Part of a small language model's weights: 907M tokens.
Each number is 128 + 32 x the weight over its row's rms, rounded and kept within 0 to 255. Layers, rows and columns count from 0. Numbers have three digits each. The size before them is the row's rms in percent of the matrix's.

# layer 5 attention query, 448x448, rms 0.0553, rows 45-57,109-120,173-184,237-248,301-312,364-376,428-440, columns 128-191
094:166141153140125115120149150065149145088116126182123134171119099175105119139133129062205111123145038147154138150141120175129131110138135115110127131108103102111144158176117076153160092110114157
086:141134120061133105134121140177063153154120152112105117134170157156119146156101102126111101144079142150109126157059136133108097137107118153125146101099152085173130076132178125091062111185155069
093:091125159105113142121129070158108120122094098076143125091126087221137150141122081111097118101137126106160146142127164174118124113159119164136132160158129147143103101192142138086086141137099114
099:095165160064115113109094091052138148145093152124095171113109170078096159105108190164118122129167174127128141077159077151118162148145152100199144170157153210126100169158102164126095161150150068
105:094138176201143045084135112162132121087174130089086087119113146164090137171140101121115094151095128120081105116160098098116117134081168140126129098135108106140074120132164123125148101144118098
098:113165084104114112124146113128108098190151116136126136192122095190077112142179070112134144079129138138079179100114106120125131142168152176175168144136116090075124141148095154093106143177138188
098:098138100205106199115128120080140135154131106146141102071079115105145174161151082140106111132085082138109092123114099076132052153116173147166138092128127127106191160101151126123130153155118104
106:083170142128144091126116158145091161086153126124149144071100123129062087144106115093183137150171143143143105100049110097139137131098114142084101109141112125168139122116166115084139147161126203
101:140077230175129164156115163146058137100143123173149123200131158117144113131094111145088103098130103120117100109166197142154162078094154077133090107146156073114089147176067109200162142138137115
113:176120070155109132122131108038112138128115147148099119157190166206117186136116116134079148120076126203104169166150079124172122107101136142152060121106125087134145113109150129079140157139140173
112:130148047116125152140097087155175090120152161072089130125168139034141105190157115119192118149079094169181094077125097148146139112182157112156100173158114132147166138167069163172160183137124106
098:121111164162133080104192183125103103067146143131160141140105097111142115167145080126131122063191114153103096124161106167199140136086167125038049123110096128128167138098150078073142102154101129
104:092135176121119145079143154129113144145082159045133111110128147139160053087120111116083119093086206172103160111169091191110127180089121165077138165069103138132141146166119163089176152181153183
109:120186124174149215139068140116075155111072120147149133157129137140171095100157150137118092153171096140100098123160148099116156149138148151126132133158136159141166111115166117139156121129141185
114:089129111153058169057125132164065113127112120178124129074164164118143115145118134226144112112135096167134133100085134189095159128118130130113179164109161100110117099122134100099130131143109181
106:165124153124128058160092123147120102152056118096094150151085101201102182173135158150146109149157144152143184135123165126088147140180137128112157109161116143142164107141101168095064149181114153
119:106142089140117056121137110180106128107127168154123122113126114147129110104128124134157062157171171162117151084119098116137139136165118150137118168151078150118154123105134142112150125146130138
117:085179127163113136080118114147128123149133171156057077113129138138128104135174059112111119142105126116226136178188130152085115147109112127159125125136122176137098137105112126120125151115135142
103:127128124125136151147126141103089117144101118143213150135090161113110124193101104097147130087108091078191144140163120205151136116074183090192142151106155136025091175135098152149125121110165098
110:107109092195088105203109148165191128097178193195101069135167118073151168183083181158084119135076148148107155116172052165170122138122131157103114179089137122110160104090173130062080119164137136
107:100203111131136132049132076086179156116128128140145117182073134120090127092141114153109136120161129152163170133103051082129127147189080144157133106161074150149079150155114118105129143120063096
107:097137162130146179099090041090075120109066105079134115092146141068160116149104092154138114144137142174137146143120174134137115101112146149117191098118131114098108089119142120145174107129130161
110:105179110135117104136146091091188120158137165095175162159125162157118158111170089118067048145131104150143112109123143115076129108095084159151095116100074156179126139115155074126116120118116146
110:080098129161166097082121064147141183090113128105180068113125119127109086119152125117116172144119112136139122143157080110141150130124197109155143155162140128144133200134101168140140144085070075
121:126149126091161188074120166110169119088201132165177147096146180103137106125126128121136097160161134101140124118151139125192159122154103139114097107128082156171127178189142058114112151076128139
101:126121112165168148121074186113115151119119097165142140110113152148143098147137112158127096096101105140111072132145149107153100129142151106093081136134106154145152138160124112197174137100155120
097:154112086114071192123189140093033132165095147114135160109161145152154095108113139169116196160116035150121103104119126153145117149086184128086117155088128126060090105185175049116131116155073152
091:144137120146170157161073108111125179135153132134099156120114143182158229115115153120092183050158147123091116146153236101179128104099103117096148127146097160129150123158112088105134033133110125
120:108163123159122066094092100153139127141110135176083121185171166173138170102160179071129072114132159121111189090108172117129154180167115126118128129175118153099116178096115084129099112130162130
099:080171127139178068141106118124139176110097153155121111169134141118097143107139132105128084088110139115138101160099108145095158109144144173167184099109159117181109126066168165066091125150206144
108:100157139107107164097120163157131125110130115206098136130095096150084081076130123145102105103174119092101149111114134126179093132122186090155112154141101163154077172123135096098125094170172103
111:115124154149071174110131087203117067128100155109118097087134075140083177093137114181066167104123131120147096183127085083134085145137132087140125175113089191112115106117141104070133151178173093
109:077093138154157143123146118135165158114135158144101108112136118163114113082101128108159192133070142134143112130119101143107108146131125149124113117160075135133157083109127116105138150129100119
099:181117189206135174123125125075145087115132090098178057114127147124137142111123099170064150159142118090119113176088162132146098096117130096118122148130158122121159156156106140167163129127155099
105:132107149128075128095116109090086150151094121097120100106128115140075112079142071145072145109114120203161113176154119122106130100097130149203191131057136081169160148148096142133127169150102064
126:150088105086075138073112085187142148123134083043135144050151110039098120157137109102173121174135088097186084121143163092146079150123173089175119131174110108133131139141104174115130131086118067
118:134145157046114095074094125149151128088163159148192121135137150069147116118126059096157126113158135137164078151200111136148110139083137113150108075115092143206117194212099125148151087086147108
098:144142141182164191180130142113138184129114058171167115131112099113115094103110158146159123161130143094145170162069147157167143179158144129104110088116180139113123138122093148166116117097166127
086:110105123132099206140180143163134130134165131110073067110141131187095141144093163162174153196108147162094124150133153108156136139067096130142114139088110171110087157133132099121119135137107155
088:100107130126075098161122077184112139095124069162076142152129158195213135155117204109038139095201137144159131134143133155119088095141102142100132089135084111129134118118101169097128173137053206
098:104149099109108134087118127132108127147106182138155142097133130131103120066126140109160104112132160145154152125143091132094123160143111135072116188160108174117106096172145068118132140152106103
097:093152194165132122166109138119092077134143171159171139095093098125113126174118105087138084130151138115123127144080119172158141177230185169111121124169135085136077088172138116105071092138088223
094:070113116183125121182134153136113156154166121203051169126094129176157121113109075153188103124120110166187109101132196146146120151088145159167141102184128164112082122096099150158134115162161153
093:121187092170135043086135109076139122131140114173090140124152142131105151161149120168076125128136101113088129107124115124137100182090105105088171172107126139185115137103111086068075151151141088
087:174153159154109114104160094128139140091121099108134087121105151143153080115129123143146119112121073121143079117147114038134115175188186091174095186132094089143166151057186088150089164163104103
098:176152140218162115127121166146114101118152115162154132166081113128166114111147117162171114094141189076077119095119150134153152153127165125131142119169115123107112115129108126113135101162107120
096:102172064152134156070134101134152194143149105152108130144114136122151113088131145094131090144089096148152133061189097113122110099110120120137110178107114167166145143079155125111094133094144176
092:119098086092127125138103129077160183122109113096160114047215137101160111143160109135146141104100175115196128104157062136072106151094110104124100158124107156111104189143098103099144136082146092
093:173058141116138155134107126130134103103131160093152144111058136112114144097149058120150124104088118134145128085128089159174160104177085132068104084079078170097138108138086105164147132109068098
093:150086115147149133144096202123120139127105101157113118126110106080109099069134118098135120117170087023097129212107174138119148126127166058124155149133091138185090137110140154123138116116099124
087:122139142119088048132122162098174102101182121139143091133127130128144118132118159165153156115103061097127119070140103104126078101154136149143115079074129134135110167129153133101129146153173136
086:132053163180109086145122121144107135125112161068128106088169066103162142180152161087084155104155183149105088135136099181083119157117107113133158132103148123148192091092101155098149084114105131
088:161157122150056092061123064101086110144132103069102150068071115117136113080132129128100099120181107155121096088137126086158078168140140150155098105223121119140121146179105168129153120160160034
091:107145117123135134141123094153103159150110130120121118086135147145114104161209041144115115128122162158141128111020135133109061141078046137120198146206141141152107159180124166117133119112113106
089:153128120110134094074106123120149138186130095166149109093094128080121140135110060106081139062178164117054073108108144105111100179145069122210192151127134163152108146113103164128154096171124160
095:087173092161165130086129097079121121186167156139143070128146113145119140148141099149107129089159177101144152109178106090151125180171109143103172140164097156107180122144124162072124154136098129
092:142138147133100154076154142065123147106177100184166121109112093149156128158110122064115175127112131111121109131119090120129119196096109124159087136099146121126123136140170131063159169178130152
100:085074126194177117166068157153111136116132121071129123097164159093116122170118143132137094161148149163116094065046135166126155108060187165125166098161098117108137103159087139154124102126140107
097:126126119106126101160155142119121093137147204070139123115159133165090155134163134118093084113108141249176126127183141091056075102089102153147150125120130106162103079124168123136137110133087163
092:114152106099086153086157098128196118109120173099098107139179157091116103143146125107119067112086127157130137102188102119151080140160132168132135138170085092103119167110116152204136128154041046
095:105129154133112143174090152135114089190100078136120167153163131110155126209170129136171124083151149160146139155107131205126094137131181152183082163141140232123105070215091129114145128138159094
104:156117137067148136134172153150171138113123172149184161111139088153100099181106111131202143144159081092137142150064118095111140134192119100119157179139137143154152118135096148124124121067163136
102:114096169113172180142136145117085117156097060110153143160070122103135068093120152117133148120131075122060182133105171149146187135132122135149130054117146118107135104110204116183150108151099083
106:130157126177079052110085160131110134179138115132119137133150114187085215150093133128122128170152117137125120119092139111122129115141135116113080127076143159130141089114173137107134128078138156
100:140109153095097157146080069158112173131128106121117168101154099116081199110149106099153159152167151127109114122114160167112114130187107134166127137074148152148125082113134064140085100126118164
112:098142139154135061133130119111122169108096116167154106086181107147125181135146158127172076083127195130140104149157122108098155112137167125145160124177152153117122139171119131124130167183183117
108:155158125027110147119064128142140154113119157132127137038150163127117130111140113129135122170156153109166108113132165130087152104158142106107102137154142121143124116169099185143129124084122117
107:164122163130166102084140125117104139095108141143169205166108127094153047159131125152093165090091156154115199154178115143120107169185197161115112148106108119125117158135119145132141106151130085
117:115138104114089105208141156091215099153132165150135094100093135130102142088143163145100170097083143100133152143112132091139151188166131112092083157115113143136122103098132080084087122148088148
127:122122104152134122057115176135130152109081112103104112092116134074133076139119147159090155172134168166153082116143121143103075118146164150190107111116115110137062132118120152149168119094063131
107:109115130162145145141138116076045157137113129096128122177129136147194070098101153202131116120152154170127147111143132140108111153102120090172146086127128064144120133159129147149163150173107098
110:102167048100164122136192134126124183146055152095124133127110093169134158120160176157101125078126104082138127136110069170080098075139068143124119172144191115116124138136180087134114122101139139
107:147101149106160173110140068139098215137076160165200182119097088125077156115143211090133179159133152161109165151121056154165127113168157165187124195161098064167142136183103098168155116124078109
125:182164144150106109099161132138132074111111147160129116155147160146098199143159109118104154089132088075113155102166113118205095147140121148138125114083102121108116142132122099166096143099128075
088:148151135085136139091137140161111116119089105224128156078106119107110130158141146064117134071084166141118117153138079192095144115154152093123123127173126092137090153098107170125115210120145152
098:147051078133164125145163129136156174131113167184152107167098152090125083158146110155141138087086098085099150158113133072107155137107162124105125110151119088139144101156123101127157153093107146
115:147114102128094116082109079153100162133128171157115145137108160158110183177184128152158102172097091147127135134101190104119110139138143150137140123135120172147051102076137090165081097135081129
107:143162064150051069128114075155127143124102112119133168150138117177138203180110165070110123064179158097099092127174145150099134145120123146097127144195120146121100159175123080152099135151132103
102:124130176136169104066103089092090165152103166148127126172095152207100126131119117152209073105141175141140134141155158155131163139088101130078132182128161098143116117083101119126172165111172102
103:085133136107122122164092167076129130138149125128121171091106117130096157147115171106111126110147148145179159117126122096155188106166155112132126139115116156152151157138089163151070110132099107
103:159179188197147081124156149102123116156086192208140131145106145231052127175110073111149136098146206089138152114195133156130100087093102150108116093126149098127103122122135113147135135117177130
095:108115156102155202115123084122120084144172080151073070124177142091115137158151106141112149109112129078183102116135132080115089151127115113086145120119115134159201114090150085081125141092139225
103:114157068109144107129133129064173155151093106170135157127131112102140162103133088132164137109120114131166112136162138097138142098132152123087058132157099149179183140110148130164140103180107146
096:132142145163153112126137158080100093096170089087139124108138096031084127107105150155167106132121142123124088138130088158140117124089123133097183072132167131126055149147091162162143153191094081
102:153142136125134170133152150111179170075068141135085140110133172153101111142138107132046103092135154120115129110167111127121128154138171122098117145073138146086114141130147122123178116101117025
111:142159150125126180091132102126150101182142129173126144122131120108138147173130205178149133135138118114132102101124111072141090123107150169135164163170151126115101125143110173107120174183093055
101:076120100139109119108096157174128101047148159147115081116095148130207101098116075138103095131116086079152137096104111094159111153154119120163086103094139141117167157177151141153150132137105123
# layer 5 attention key, 64x448, rms 0.0416, rows 44-56, columns 128-191
111:092170160154131066137116112178121155099114102137114136036149165138207117123154067140132097178120088139154101147169150154107151062055112102133137115142156120134083066063065076122169097141125135
096:105170194100180114093155088165139158146111113069147143195073163104165116225140103146079148156175152173127116115163123125180094147121147137101166115140147107036100160168101184138137129140162109
110:162126085103162143137161090109155163128151148125193116155086111098130107127171144108098077162098161110104134116165146113089127128185167174090134174185085103104145127178079118142147177133079130
115:138137105064113118084117157160167167168174159133135136118152128162079088136108143162094141177090113146096161114137132088134095228080094147154156082171089098122122094120136119088126155126150112
107:169127060140082187143131142094218144128112138141086159141107119135151160162110166107065149097094148138123162150149068166128106170089072174162115130134100118151172145126154096120130098175085167
106:149114188143148179100169126089122153130153111118145129129128110127146141111111181115167168142152068115085137103086133142065119104179111142116098147099097112123141150121142115137155126092130134
102:123101123177114156108074094120135155148143089137157124158162165119111172133107173152185177162100139157142165098173150106132158100128171184089046153152101059149154109098143063158143170101107144
107:159123149118083131137202126138125105089136178150123143140119109145171067075182132099132104152155109133108174124114158139071125087104137125095102119103068084142148113065139173105143157130114188
099:147128118126147100081077135156126132116098075131120165144111123159141192127072099170140125114175101101092126149118191127131050127120217116123116150149152138114139161105113126185109094086154117
123:170113053087074083138123144158158153151137120153091101105139105116067102093102166105137137161070138150183194171179134126069120192125106133131138170093093183151102153159180112140095112161070130
103:081092189159147117088090116146101128097137090137105116088118158060150098130087133127097134133141161088103106117137133118191119139121171102147138121173132124108085162171117158204139146157112085
116:142127135125130146068065125152077133123141041127150147060119104213125146103143098126163156162193137164078098092102111118124120123158129093167152139082101138131081170054131179124123085129200130
116:144150097108128105095185129129118197111214118135111131116133129171166071103147171127108093206136158156169081073199117105162083119114141107142169162161084127165146207158159132127096161121119182